config.yaml
num_attention_heads: 7
head_dim: 32
rope_fraction: 0.5
init_std_up: 0.0461
optimizer: "adamw"
decay_shape: "linear"
batch_tokens: 131072
train_tokens: 548900000
dataset: "wikipedia_en"
Each number is 128 + 32 x the weight over its row's rms, rounded and kept within 0 to 255. Layers, rows and columns count from 0. The size above them is the row's rms in percent of the matrix's.

# layer 7 MLP up, 768x224, rms 0.0817, rows 625-664, columns 112-167
size [ 96  98 101 108  99  98 104  99  94 108  98  97  98 104 103 101 101  95 103  98 104  97  94 103 104 101  84 100  99 105  98  92  91 100 103 101 104 104 100 100]
[[107 141 108 142 164 159 141 136  99 126  74 128 128 173 169 158 128  68  86 167  92 126 184  22  99 141 134 165  89  97 113 166 134 161 131 112 134  88 184 164 102 105 106 160 121 170 115  87 154 128  96 129  85 157 147 103]
 [127 121  98  95 161 124  64 185 131  61 158 138  87 212 117 175  90 124 107 124 183 146 159 187 128 115 110 119 137 135 180  73 170 141 107 116 119 138 137 156 157 120 186  83 132  72 112 120  69  52 126 148 160 190 117  96]
 [101 111  98  78 120  89 120 116 114 130 135 163 156 174 171 145 106 185 124 103 131 146 103 165 122 170 120 114 164 128 168 136 168 170  80 122  88 112 198 152 114  98 122 131 137 188 166  97 137 128 122 160 174 129  73  77]
 [ 92  66  80 185 146 114 116 131 104 145 142 159 197 120 101 126 183 139  99 111 108 140 128 128 155 147 118 154 165 169 126 116 108 208 116 146 120 108 116 155 128 153 156 190  98 183 108  71 150  64 151 107 135 135  80  32]
 [109 114 125 130 133 131 131 135 157 155 122  57 124 193 165 147 111 148 163 137 125 130 152  62 166 110 105  59 159 159 107 145 131  46 157 157  71 152 160 130  98  54  90 126 113 135 122 107 104 121 117 137 127 115 157  99]
 [ 96 139 114 151 174 100 112 195  59  81 173 115 109 145 121 135 189 161  77 202 144 166  98 172  47  97 189  92 164  83  90 100 165  88 119 151 140 162 148  94 118 158 174 139 155  71 182  50 135 116 115 226 131 167 102 108]
 [145 159 123 135 137 100  84  89 140 118 155 162 145 161  92 104 155 223 113  90 190 191 150 200 156 165 120 139 160 115 146 159 161 113 104 122 172 120 138 127 171 125 122 131 167  98 135 159  84 143 152  56 152 132 142  89]
 [147 164  89 161  91 120  94 164 121 119  89 127 179 119 102  71 144 126 107  90 122 131 107 158 105 136 166 155 132 144 205  93 113  83 172 182 151 125 133 172 121 145  93 196 115 184  49  73 141 108  94 119 121 100 107 116]
 [115 136 109 111 118 170 194 118 160 219 136  95  97  86 143 171 193 169 162 148 159  81  85 114 108 161 131 180  79 134  91 158  87 173 153 164  72 117 130 189 118 162 144 120 149 136 150  86 130 159 172 148 102  97 105  96]
 [131 215 115 107  68 153 145 201  95 156  78 111 132 142  98 139 113 145 106 121 178 112 147 180 130  89  93  83 168 119 173 152  99  63 156 151 132 163 143 102 136 156 130 140 116 117  94  79  91  90 124 126  98 115 152  62]
 [223 151 126 133 113 199  75  92 155 160 103  92  90 112 115 134 120 140 125 138 188 154 162 168 128 195 158 118 154 168 150 169  97 161 106 117 135 103 148 144 116 121 113 116 192 152 136 125 126 122 116 121 160 143 121 119]
 [183 111 169 137  97 133  58  54  77 129 119  79 194 154 189  73 131 148 121 102 110 152 194 134  86 205 151 126 119  78 140 126  88 153 128 140 116 154 128 127 162 124 130  68 130 202 126 161 123 132 142 154 150 133 111 160]
 [205 156  60 129 124  97 125  55 168 179 131 135 119 150 161  87 213 136  77 124 147 106 148 137  80 129 110 125 169 144 136 119 157 124 127 185 175 122 183 135 134 177 126  72 123 120 128 119 116 112 149 159 126 133 163 157]
 [ 81 146 115 195 179 112 141 203  99 188 160 175 110 120 157 119 119  95 138 110  74 106  86 133 104 120 119  92 131 132 136 178 129 180 113  87 159 142 154 134 136 174 176  73 152  72  87 130 136 160 115 157  87 139 106 155]
 [127 123 102 131 145 119 124 105  70 140 128  82 150 113 166  75 147 130  96 102 104 128 155 120 150 136 155 117  39  56 101 165 157  68 125  79 108 115 182 122 192 161  95 132 157 141 103 162 173 146 154  85  99 135 158 115]
 [126 110 112 172 135 119 132 140 132 134 175 182 107 166 143 171 123  41 102 136  82  36 135  89  90 114 139 101  93 104  88 136 136 100 129  75 154 123 167 127 116  91  94 152 120 127  81  99 110 114  54 170 134 107 115 111]
 [122 105  33 142 129  94 134 113 163 128 131 111  93 145 197 138 187 112 150  94 131 132 136 155 103 134 124 121 163 228  82  99 103 143 155 156 109 117 101 101 147 119 129 165 109 108 133 134  96 190 133 119 163 173 128 114]
 [113 112 155 138 117 131  54 158  79 145 134 135 122 145  94  87 139 141  58 111  96 140  88 161 112 109 114 138 133  82 100 112 128 126 172 179 153 110  23 110 131 132  55 143 107 122 128 144 130 107 154  59 135 147 186 142]
 [147 132 168 140 136 123 101 172  93 125 130  89 159 210 103 111 143 180 109 163 159 146 129 129 118 124 125 181 118  98 162 113 136 162  94 129 132 132 127 164 166  78  99 108 139 214  92 137  95 141 126 117 167  97 144 159]
 [140  88 144 136 138  92 149 180  92 184  88 148 123  97 126 187 129 156 109  89  62 105 205 152 112 147 172  88 123 129 121 140 129 141 162 167  83 135 142 120 158 130 117 139 150  74  97 142 140 128 100 126 122 141 111  77]
 [117  86 145 107 133  95 206 150  94 113 151 102 110 155 126 152 168 169  39 148 123 149 178 115 175 121  75 136  89 138 123 128 202 131 160 120 107 163 170  89 168 135 118  93  84 116  89 178 164 132 114 133 117 149  85  77]
 [ 75 118 153 146  79 102 173 151 144 110 196 127 139 140 149 131 154 134 169 128 150 177 152 121 174 117  54 140 121  63 120 146 172  88  79 101 105 168 120 159 113 102 140 128 121 119 137 126 103 103 154 166 108 153 114  92]
 [151 152 135 169 157 149 143 113 154 126 100  96 140 133  78 140 164 101 144 126 101  82 156 103 101 124 135 106 153 159 111 128 110 148 186 111 107  97 112 102 138 108 115 166 128 106 163  75  97 167 116 143 107 107 144 135]
 [113 103 113  94  97 173 131 132 126  96 150 160 122 136 130 166 145 179 121 124  42 136 162 129 128 112  86 139 149  79 140 100  93 157  81 111 101 128 158  84 143 146  89 131 156 166 108 129 118 105 138 131  45 162 125 116]
 [142 155 147  66 172 192 124 164 165 130 134 134 130  94 140 118  90 128  96 158 143 113  96 134 105 139 105 107 145 143 155 208  76 111  75 131 159 118 129 115 151 160 105 141 142 116 102 145  90 120 149 126  91 101 139 147]
 [164 154 134 148 124 116 112 116 170 132 171 120  50 165 189 165 180 148 131 118 184  75 140 125 196 190 125 164 155 153 110 145 149  62 133 125 173 132  95 151 105 151 123 136 106 137 142 119 134 135 173 154  85 153  88 112]
 [172 159 113 122 145 156 122 124 146 117 126  84 187  81 149 143 180 119 167 162 123 154 115 119 102  98 165 119 146 130 126 132 122 125 167 153 137 181 147 136 109 111 111 171 110 169  89  89 153 112 154 156  60 154  65 156]
 [117 212 184 173 121 137 118 184 146 162 130 115 103  76 100  97 120 100 114  74  95 154 101  82 149 126 129 103 141 146 139 119 126 140 150 123  68 146 166 186 188 121  61 146 118 161 143  87 135 115  76 133 221 141  93 157]
 [149  97 128 168 127 138 107 121 129 140 162 146 137  80  72 100 135  89 136 169 147 128 112 162 148 170 133 151 109 136 127 121 113 168 163 118 113 135 108 117  86 166 107 123 172 102 158  97 105  92 142 115  61  36 165 139]
 [191 162 164 157 156 156 123 137 119 107 116 129 154  68  91 149 147 123 127 177 165  71 112  75 187 145 135 124 119 103 133 142  92 123 117  78 113 123 172 102  53 132 108 113 148 122 185 185 128 136 115 122 135 149 153 124]
 [163 140  88 123 101 169 146 125 117 105  74 186 106 105 164 205 144 127 119 140 118 127 104 127 114  95 148 132 135 127 150 126 113  63  99 112  74 173 158 157 106 107 111 146 140  61 126 119 137 175 136 160 141 186 125 112]
 [108  94 125  85 112 155 117 187 128 155 106 107 152  60  74 102  89 127 143  93 149 114 104 157  89 134 138 130 122 173 131 112 129 133 161 123 127  99 126  87 154 162  70 136 158 151 193 143 117 125  95 124 110  95 167 156]
 [163 119  89 156 101 168 119 111 147 163 104 170 136 126 155 120  83  97  60  97 125 104  96 156 149 162 119 162 133 138 162 139  94 139  91  83 115 134 146 159  97 104 151 169 157 139 144 184 186 175 145 105 126  79 140 104]
 [126 174 172 176 168  76 173 164 118  99 177 107 129 125 123 127 101 138  89 148 121 142 109  98 103 183 164 113 149 132 102  80 166 179 164 117  85 149 140 135 209 108 144 148 136 139 149 153 104 135 145 126 171  74 148 145]
 [117 107  89 109  84 108 105  97 186 108 111 173  85 161 135 101 179 161 149  83 134 109 118 118 152 110 230 213 111 164 116 208 127  91 159 140 155 120 118  76  40  90 157 149 171 139 111  78 160 135 116 145 137 119 114 118]
 [144 112 130 115 156 152 125 154 103 185 217 174 166 193 133  75 145 114 157  93 147 162 107 162  98 151 148 173 142 117 154 168 144 127 165 151 136 125  88 130 119  97  86 124 105 116 192 126 151 129 139 187 149 125 146 155]
 [148 147 153 129 130 151 115  57 107 158  93  95 126 140 121 185 112 149 147 138 177 177 148  63 149 101 121  93  94 176 116 126 132 138 180 200 136 108  98 118 149 140 141 148  88 172  61 167 120 143 134 122 177 112 118 195]
 [113 103 120 132 127 128 121 173 135 128 130  97 157 125  99 142 198 190 115 184 128 152 139 120 110 175 165 107  94 163 122 148 143  42 139 126  72 105 181 115 102 130 144  92 136 204 160  94 166 124  67  91 108 167 109 156]
 [136 176  90 129 167 174 171 160 189 160 165  67 156 134 121  96  81 198 133 196 141 144 113 137 151  82 177 103 111 127 101 157 146 124 104 120 117 111 157  90 172 250 120 146 137 106 151 166 158 162 175  86 126 116 129 151]
 [117 146  83  72 159 133 110 107 142 101  61 102 155 139 137 155 108  90 112 140  99 110 169 129 146 102 122 105 101 138 141 120 178 153 134 130 111 138 145 144 130 137 164  98 100 115 147 134 120 145 173 137  50 161 176  94]]
# layer 7 MLP down (transposed), 768x224, rms 0.0744, rows 625-664, columns 112-167
size [100 102 100  90 104 105  98 101  97  94  95 100 103  99  95 100 100 104 102 101  97 101  98  97 100 102 102  93 101 100 102  96  99 102  99  98 103 100  98 104]
[[ 84 160 127 110  81 105 176 184 120  80 207 107 126 109 104 133 153 158 103 130 150 121 120 132 112 183 121 119 130 149 180 128 125 135 106  65 112 218 145 103  87 135  67 109 135  91  92 119  93 170 146 111 147  78 130 147]
 [148 130 154 146 127 152 160 134  84  80 126  74 116 121 116  87 162 146 181 154  62 136 164 125 115 175 192 126 209 140 138 186  94 136 137 160 150 207 145 100 130  89 133 128 116 166  75 175  98 105 127  91  88 126 169 139]
 [122 110  96 105 108  73  70 130 147 138 103 120 116 162 171 142  90 110 107 122 102 135 154 135 130 119 116 191  96  64  38 109  46 140 129  74 187  75 140 174 103 108 116  97 151  98 122 114 136 137  96  69  76 125 119 125]
 [158 148 113 119  94 152 128 102  85 141 143 109 104 182 117 130 122 129 162 144  77 111  74 129 139 135 115 122 155 119 215  72 111 136 120 128 168  52 134 124 131  72  86 155 146 162 180 124 159 104 117 173 160 138 117 117]
 [117  95  84 161 102 132 168  84 130 113  71 106 173 109  99 112 142 127 127  98  91 150 145 167  39  88  91  85 135 174 104 143  99 145 148 177 126  62 111  96 101 123 107 147 133 146 150  95 146 122 120 126 130 125 166 100]
 [138 155 150 108 132 161 143 120 137 154 107  69 105 134  74 134  86 111 114 111 174 101 149 103 120 159 143 136  91 178 147 178 149 175 131 145  83 203 137 135 106 125 121 114 184 159 145 101 158 135 121 151 189 159 130  87]
 [146 126 123 122 119 160 135 153 183 146 101 147 183  75 138 148 203 147  67 157 129 141 145 148 108 144 170  74  89 131 102  83 177 110 116 101 136 128  74 149 146 140  72 144 112 105 108 147  93  95 118 160 167  95 102  95]
 [185 170  98 127 173 115 124 112  82 156 163 167 105 122 149 201  88 178 167 104 164 154 185 119 124 105 101 168 107  88  77 130 125 128 170  81 130 167 102 161 140 151 133 138 187 156 169 171 130 122 168 218 162 136 168 143]
 [ 40 110 100 171 168  93 140 123 160 122 124  74  85 107 146  90 132 163 137  96 100 110 137 125 173 145  74 154 119 162  80 145 114 139  88 127 109 159 135  81 132 130 148  68 179 114 158 124 138 118  93 115 102 129 170 118]
 [181 149 197 146 186 179 166 127 152 114  95  84 127 124 127  94 179  94 130 142 104 103 106 119 123 146 173 130 151 114  93 160 192 205 134  70 118 188 125 114 147 136 168 135 154  95  80 114 166 165 177  95  93 135 146 117]
 [ 78  88 116 168 112 170 199 100 146 118 151 178 149 136 149 172 134 146  99 116  83 157 153  73 110 106  97 128 147 131 241 138  85 130 145 144 127 121 109 206 158 121 117  87 100 113 150 119 154 158 146 162  59 112 101  84]
 [168 115 138 103 110 147  84 124  92 117 119 133 129 134  82 142 208  68  83 137 135 182 129 115 154 101 122  82 125 133   3 103 121  74 203 116 103 139 149 112 122  80  90 104 119 173 145 129 176 135 127  81 134  92 167 150]
 [103 143 106 142 150  61 135 138 115 167 127 157 168  92 122 104  97  97 165  96 116 132 116 148 159  92 163 104 107 130  79  92 186 122 143 122 148 184 130 111 159 108  79  34 190 123 161  90 111 150 168  73 126  98 118 110]
 [130 208 130 143  87 131 136  91 104 198  72 118 137 105 108 122  82  74 157 126  91  78  90 132  60 135 110 165 145 128 142  93  89  95  99  64 100 126 144 123  71 117 113  68 114 118 149 120 179 102  77 139 138 143 112 109]
 [124 175 148 139 137  72  89  81 114  88 163 129 102  84 129 111 120 104 136 169 153 169 146  92 156 131 124 158  52 111 191 155  90 138 162  87  96 106 104 129 115 141 111  94 153  82 147  92  96 171 110 110 142 179  97 123]
 [115 142 144 161  88 138 217 129 138  87 152 162 156 179 145  85 103 144 133 171 131 101 122 153  88 146 117 142 133 130  92  72 138 126  86 169  77  94 146 178 137  84 192 168 174 157 110 120 138 174 122 115 118 152 158 111]
 [ 84 140 113 165 187  90  69 112 111 119 187  99 112  43 111 103 102  70 161 121 122 166 144  96  97 146 142 141 101 109  96  97 119 173  76 108 141 220 160  99 127 115 129 166 141 132 142 101 100 117 149 136  70 151  81 170]
 [134 120 131 172 151 125 101  99  47 127  82  98 114 135 138 142 131 111 117 141 139 140 128  98 116 136 183 163  85 153 104 163 147 124 149  75  98  21 134 104  43 133  74 125 143 105 129 152  62 124 119 202 141 131 129 165]
 [108 117 102 101 137 136 162 121 162 109 212 157 126 147 231 202 146 117 107  95 195 194 136 125 152 138 115 113 132 119  54 183 161 139 134 179 120 111 141 114 129 146 138 105 117  93 120 128 155 118 106  92 152 123 102 132]
 [ 88 168 145 100 136 143 153  96 160 150 209 125  81 131 137 158 114 118 122 175 151 149 156 144 148  78 128 138 195 120  94 203 136 145 135 108 182 121 156  97 126 144 140 148 125  68 124 144 136 176 138 116 123 143 129 119]
 [184 160 155 112 117 156  90 148 101 181  81 102 132 130 105 171 135 153 141  93 143 178 112  98 113 137 135 147 151 115  53  92 156 113 144 130 108 120 107 108 179 114 164  65 152 151 177  96  87 121 200  56 117 163  78 141]
 [ 97 122 157  94 164 175  99 118 141 173  91  96 160 145 146  88 117 142 156 116 108 130 107 144 164 158 163 132 182 178 132 165  53 150 160 161 106 177 132 130 111 154 121 100 112 136 141 121 116  81 119  57 101 135 146 128]
 [128 172 113 112 132 198 136 126 181  92 105 112 162  91 163 102  99 133 116 116 112 206 128 166  97 100 154  93  84 118 153 114 138 157 145 102 161  94 121  95 152 117 139 185  46  97 120 170 153 126 103 109 147  99 177 147]
 [136 190 218 139 115  92  83 149 106 118 153 136 144  97 129 104  96 154 105 121 163 123 107 139 181  87 114 165 123  64  91  78 183 160 171  37  99 126 139  86  88 172 135 115 179 130 138 102  93 155 142  83 154 158 156  42]
 [141 136 134  55 123 108 150  87 170 172 141 140 167 109  78 192 123 103 128  95 165 144 122 115 107 126 181 140 126 117  31  89 115 153 129 153  80 107 112 105 159 129 148 101 147 101 126 131 192 171  99 217 134  92  82 154]
 [141 142 171  16  92  84 128 133 139 133  92 102 113 129 143 132 116  88 107 103  78 205 104 178  93 185 136  81 159 154 128 124  86 174 138  76 103 197 154  79 146 133  92 190 159 119 134 119 141 148 125  90 127 113 145 147]
 [114 181 134 135  75 135  71 156 146  89 156 178 101 126  47 116 123 111 154 136 143 142  93 134 107 133 161 118 199 143 155 170 149 145  88 171 122 137 129 143 133 127  93 161 185 159 132 109 132 149 111 153 150  81 167 139]
 [183  87 117  69 177 107 146 136 102 161 151 149 196 158 149 132 149  96 167 216 119 161 167 127 121  78 111  62 124 117  96  87 117 111 111 111 137   2 156  53  56 104 142 159  93  71 119 178 150 181 144 104  96  89 128  93]
 [155 169 135 148 189 113 156 160  75 163 176  82 130 178 133 146 148 116 115 115 130 114 114 184  70 170 108 148 119 136 188 129 124 128 160 168  82 151 201  73 147 132 147 155 119 109 156 161 153 139 155  92 122 130 162 151]
 [127 133 137 102 139 116 157 134 150 104 114 144 124 132 180  91 123  90 142  64 142  59 132 157 104  99 129  94 174 162 123  80 138 168 169 149 138  42  98  99 207 136 110 150  74 146 165 142  84 123 119  97 149 162 106 113]
 [153  96 111 140 122 127 126  77 151 143 126  76 125 117 121 137  83 118 135 147 166 166 161 137 160 109 179  87 121 108 129 130 137 139 119 135  87 170 151 141 164 140 140 152 115 120 108 119 134 106 145 122  89 126 141 112]
 [152 122 181 173 133 116  78 155 153 105 185 100 113 161 137 140 125 171 166  82 124 134 141 103 137 131 146 100 132  90 153 189 113 161 125 148 134  40 150 138 131 137 158 108 112 117 155 146 121 163 128 120 164 150 114 106]
 [ 44 158 153 119 120  95 151 106 132 112 123 128 121 158 182 158  92 146 169  76 109 147 174 160 166 130 133 131 134 127 144  68 161 126  74 174 111 159  90 148  99 196 184  78 161 140 136 112 172  98  94 154 127 153 100 113]
 [130 144 135 104 115 159  84 113 164 133 103 137 157 171  55 113 128 130  70 115 157 173 133 131 101 133 138 170 143 136  74  96 105 117 147 111 132 164 126 176 105 102 151 200  72  80 177  93 174 160 160 108  79 183 140 153]
 [ 87 154 170 131  78 122  98 134 116 141 224 144 147 115 115 137 136 150 178 161 154 133 106 203 126 104 143 104 117 156 139  62 141 127 167 120 139 149 136 106  76 148 138 129  92  47 179  71  44 161 137 166 143  86 144 172]
 [153 177 123  95 149 103 172 137 147 101 108 138 111 108 152 102 130 105 108 121 137 160 183 165 133 102 106 129 144 145 127 118 149 184  91 136  96  77 112 120 153 140 146 156  65  87 102 120 124 119 139 158 139 179  72 122]
 [107 129 126 104  77 156 145 108 138 166 102 107  92 168 152 163 116 108 161 161 171 114 169 138 111  80 148 129 195 148 125 124 150  89 141 129 175 139  88 141 117 145 101 152 143 112 120  78 177 165 111 129  58  90 120 158]
 [129 173  87 134 110 159 142 145 187 134 115 150 165 143 162 138 138 155 204 109 154 200 154 123 125 147 134  57  88 121  99 145 108 133 151 128 141 159 127 151 148  98 199 154 127  88  64 128 151 168 113  97 122  88 101  87]
 [132 129 117 131 155 162  93 106 114  98 119 104  59 130 184 156 106  86 140 127 151 127 185 128 120 124 115 144  93 131 199 151 181 135 107 164  78 128 106 131 128 131 144 213 146  89 138 115 126  93 120 167 150 178 121 186]
 [102  96  64 128 143 115  92 157  66  97 143 142 127  98 133 129 145  77 129 101 102  85 107 132 176 135 172 128 132 118 154 140 148 101 101  94 148  96 114 174 108 178 143 176 165 199  98 183 120 111  91 175 144 139 113 132]]
# layer 7 MLP gate, 768x224, rms 0.0805, rows 626-665, columns 112-167
size [101 103 102 103 103 103  93  96 112  98  99 100 105 105 100 101  94 104 103 101  99  95  99 104  99  98  99  97 104 100  93  95 103 108 104 100 101  97 103  95]
[[ 83 147 117 114  80 145 172 130 141 154  65 175  94 188 147 121  64 157 161 179 134 189 124 117 166 106 159 197 161 106 131 135 112  91 107 128  53  57 141 136 167 133 174  97 111 107 118 109 113 125 112  87 114 119 176 138]
 [175 106 182  80  86 124 136 104  92 134 147 126 121 122 151 190 137 116 123 107  76 144 119 130 191 109 119  98 176 127 156  73 133 127 101 123 180 130 153 133 147 164  96 113 104 102 154 121 178 138 122 115  69 116 118  85]
 [ 99  92 155 113 186 141 117 110 141 130  94 145 118  75  73 157  95 125 122  92 150 150 140  72 157 118 168 168 132 109 105  90  69 133 100 121  94 114  81 120 111 109 192  88 144 168 148 108 125 154 109 111 120 129 207  87]
 [161 135 115  66  85 156 137  83 129  86 101 177 117 159 100 129  49 135 190  95 131 180  97  76 136  44  96 143 114 115 140 143  87 134 108 136 131 170 155 135 147 167 136  99 109  72 103  96  80 131 158 103 161  91 138  46]
 [ 94 133  98 137 138 129 137 170 102 176 159 162 161 151 148 138  72 127  90 163  43 124  83 123 112 125  48 159 189  86 141 174 114 120 114 133 149  72 147 136 109 150 124  82  84 130 101  67 143 123 125 158 178 135 108  95]
 [150 149 159 156 133  86 145 154 152 154 100 118 102 137 104 159 127 110  87 146 135  88 100 140 146  88 158 120 124 211 124 116 147 160 151 117 134 133 170 118 156 151 126 172 131 163 129 105  81  85 148  23 127 134 200 117]
 [169 134 127 174  97 134 154 103 160 165 132  77 149  97 108 108 118 129  63 127  97  97 129 115 104 169 188 105 128 126 160 118 144  97  89 131 117  57 161  92 119 118 153 121 123 107 129 142 141 176  72  90 128 109 132 166]
 [ 70 130 168  94 121 150 163 120  93 159 131 102 114 114 165  79 122  99 103 121 147  95 106 178 191 120  96 117 164 165 186 131 114 158  52 181  86 112 101 159 143  94 125 107 159  86 137 170 132 119 165 118  98 131  86 127]
 [188  66 115  96 110 106 175 172 153  87 102 130  44 143 142 107 117 112  59 110 131 119  95 110 104 154 166 115 143 117 189 111 151 134 140 171 124  98 198 135 166 143 113 184 158  79 168 142 100 136 132  93  76 120  90  88]
 [105 112 135 142 161 190 160 119 166 105 132 129  88 149 169 173  92 115 136  94 102 178 210 115 116 118 143 158 131 161  97 127 129 107 149 102  60 177 107 137 142 133  95 118  96 110  67 127  88 126 124 151 187  97 112 113]
 [ 85 125 190 100 115  47 126 107 139 133 169 162 130 110 168 134  50 192  95 175 115 157 118 127 172 140  59 103 130 126 156 129 113 106 114 138  57  97 119 128 163  97 134  99 173 131 182 160 150 112 172 151 151 129 144 117]
 [128 171 218 187  69  84 132 137 167 120 123 152 179 198 169 105 129 123 141  95 126  86 144  88 162 132  94 143 137 125  91  46 125 153 152 101 106 119 107 115  77 133 144 111 108 122  79  97 163 114 141 107 143 110 145 109]
 [ 74  87  88 143 106 175  97 190 132  97 113 192 173  92  93 160 146 148 121 124 164  87 155 120 150  79 127  85 141 147 173  65 198  93 114 162 123 111 122  78 119 136 113 135 179 113 159 121  85 110 110  98 106  79 135 134]
 [ 60  74 125 110 105 110 191 133  98 150 121 113 133 162 117  71 123  93 167 109 115  60 122 164 127 175 135 171 144 113 160 117 125  78 152 150 176 101 119 131 142 146 124  77 109 153 139 109  74 171 154 149 148 104 127 125]
 [167  87 127 112 145 163 129 108  68 168  81 145 145 132 153 144 180 116 119  96 140 117  95  70 150 147 164 154 105 167 151 114 173 157 176 107 192 128 121  94 154 156 122  90 125 159 179 147  84 194 117  62 103 174 141  91]
 [160 170  94 159  78 130 133  55 157 105 139  74 134  76 121 135 134 137 146 166  96 107 138 162 142 122  86 107 149 155  92 126 112 112 133 144 111 143 134 151 189 144 121 143 158 117 145 137 201 128 132 120 114  80 147 150]
 [178 122 136 152  99 131 104 116 116 128  62 105 155 108 140 178 151 136 141 161 108 103 114 149 172 206  83 140 155 100 128  93 139 137 152 151 127 100  94  93 159 155 136 125 183 110 129 112 162 186 144  96 135 206 129  86]
 [170  95 113  70  95 184 123 138  92 136  74 108 143 128  84 161 134 115 180 137 162  57 110 146 121 118  88 118 149 131  92 149 147 143 158  73 138 120 179  91 176 112 165 149  88 137 180 159 138 111 123  87 110  90 171 128]
 [116 186 141 120 153 146 138 116  55 134  86 155 151 101  75 118 142 140 121 126 161 105 117 125 126 150 145 189 135  70 124 151 164  63 123 121 114  99 156 107 120 180 132 152  98 135 185 127 151 102 145  84 146 254 137  84]
 [ 90 123 103  73  90 122 170 130 113  82 124 139 153 154  84 177  97 133  97 150 114  51 168 135 153 134  76  98 112 102 185 152  91 106 117 116 146 152 119 165 132 168 147 118 179  51 114 123 152 138  41 108 147 101 161 142]
 [188  64 124 126 125 148 140 135 139 145  96 140 121 105 164  83  90 175 103 144 104 185 148  91 160 136 148 143 173 134 141 141 146 130 122  80  93 142 177  99 145 111 169 160  67  94 101 101 162 153  87  96 135 104 135  94]
 [ 91 119 124  93  73 114 213 137 168 150 132 153 131  51 113  92 123 182 154 119  99  85 123 183 116 127 157 132 123 100 170 171  89 146 157 121  99  63 120 107 127 122 108 202 145 121 169  94 163 181 126  75 180 112 137 158]
 [107  89 138  91 129 152 104  80 132 126 157  89 105 143 129 142 110 138 170 144  65 162 100  80  81 194 165 119 116 140  84  82 172 111 146 111 108  91 126 168  72 123 182 153  84 201 110 111 144 131 151  48 132 134 105 100]
 [172 105 111  99 119 136 173 151 165 118 117 140 168  92 144  96 101 156 145 125 114  89  86 145 158  88  85  97 162 148 166 144 125 115 109 167 119 121 183 121  51 128 156 132 150 143 115 137  72 195 131  82 187  66 129 126]
 [150 146 158  76 116 124 172 115  87 140 158 127 125 127 145 156 125  85  73 167 119 197 145  84 152 154  46 139 147 134 139 136 130 108 144 138 103  97 111  93 115 114  97  96  92  87 123 140  96 147  94 169 127 183 141 155]
 [110 114  91 152 110 102 177 110 124 132 162  89 144 121 115 131 138 172 131 106 152 203  98 101 151 118  88 122 100 161 144 119 160 167 166 117  63 128 138 140 145  45  86 123 207 136 136 133  49 156  90  69 187 157  53 124]
 [173 112  77  90  92 162 152 153 141 143 140 140 131  94 164 207 182  74 178 127 133 140 117 107 102  94 176  83 164 132  81 123 162 169 115  65 132 183 136  86  74 180 146 124  79  98  90 146  60 198  99  83 122  90 120 151]
 [137 144 121  85 168 105 178 149 106 215  99  81 104  35  96  88 117  70 144  91 180  70 109 162  71 109 147 204 132 172 135  92 170 118 162 126 138 112 164  87 147 141 192 115 105 111 182 163 163 139 115 117 120 143  81 145]
 [ 93 129 111 136  90 100 132  56 212 108 129 142  95 154 121 151 151 137 111 115 129 119 146 126 115 105 106  63 121 128 131 114  66  75 168 132 131 102  73 138 163 157  99 169 145  86 147  65 133  86 100 168 100  60  98 107]
 [111 135  84 138 136  96 217 119 122 106 147  53 100 143 110 109 105 136 170  95 182 128 114 106 140 174 131  82 116 153 124 128 137 160  84 178 127 121 110 145  84 134 117 187 146 133 147 167 173 157 148 148 193 148 147  92]
 [104  97 101 106 153 147  94 114 149 129 115  88 149 133 127 125 187 123 130 123 181 170 162 141 117 198 108 162  99 121 110 151 101 113  82 139 169 108  93 100 146  93 137  68 101 175 110 183  99 134 184 119 181 131 138 131]
 [133 117 100 125 138 139 195 135 109 129  72 138 156 111 194 123 131 130 129  63 134 103 181 159 177 121 159 146 119  98 136 155  90 175  87 115 109 131 101 141 118  84 123 128 109 153 109 148 152 165  89 123 175 178  97 169]
 [122 143 189  83  92 143  80 134 126  90 121 117 117 124 158  61 130  87 138 128 137 179  87 190 131  79 116  89 113  81 105 139 158 117 172 112 146 108 126  71  96 141 177 156 160 156 107  95 134 119 100  77  83 168 174 161]
 [101 117 170 156 114  98 119 158 177 103 168  90 120 123 139  78 180 122 114 152 156 114  67 145 104 147 119 109 108 103 119 108  77 127 195 162 151 123 125  41 111 102 130  75 150 111 132 138  51 161 154  84 146 119 166 131]
 [147  78 172 130 105 160 133 125  39 159  87 154 118 167 171 164 119 139 142 112 172 200 104  80 163  91 108 127 197 105 130 151 105 157 162 108  93 110 135  66 111  88 222 166 140 124 142 166 142 162 147  65 133 155 161  99]
 [110 147 134 167  99 166 144 103 187 113 123 142 115  76 133 166 155 189 168 124 122 150 138 171 210  80 135 158 132 161 106  93 147 121 160 149 108 137 119  82 154 138 178  80 132 130 152  98 196 107 123 135 140  80 137 140]
 [143  65 115 137  94 175 112  94 117 149 142 119 146 125 132 136 169 168 146 132 100 195 110 120 110 137 148 181 167  59 190 184 159 143 175  93 140 112 179 173 176  71 186 104 134  93  77 115 119 142 137  61 103 146 146  68]
 [128 115 118 113 150 148  99 200  96  83 121 107  96  95 109 109 105 187  86 155  85 105 105 135 140 124  74 149 112 155 134  98  69 137 197 138 144 135 137  89 169 147 126 114 190 151 140 154 136 127  96 140 103 130 111 130]
 [156 149 159 118 133  88 121 117 172 157 130 119 174 148 137 121 142 202 166 142 147  94 126 119 129 119 147 173 170  72 126 117 110 140 102 153 107  88 125 178 125 109 203 100 122 116 107  79 119 116  83  44 101 160 128 127]
 [113 108 122 112  94 147 149 165 125 180  95 125 129 195  80 129 119 132 112  80 132  86  72  92  52 149 122 192 215 128 146 129  94 142 124 133 189 108 153 149  68 143 124 166 155 132 139 138 150 148 174 135 174 135 108 121]]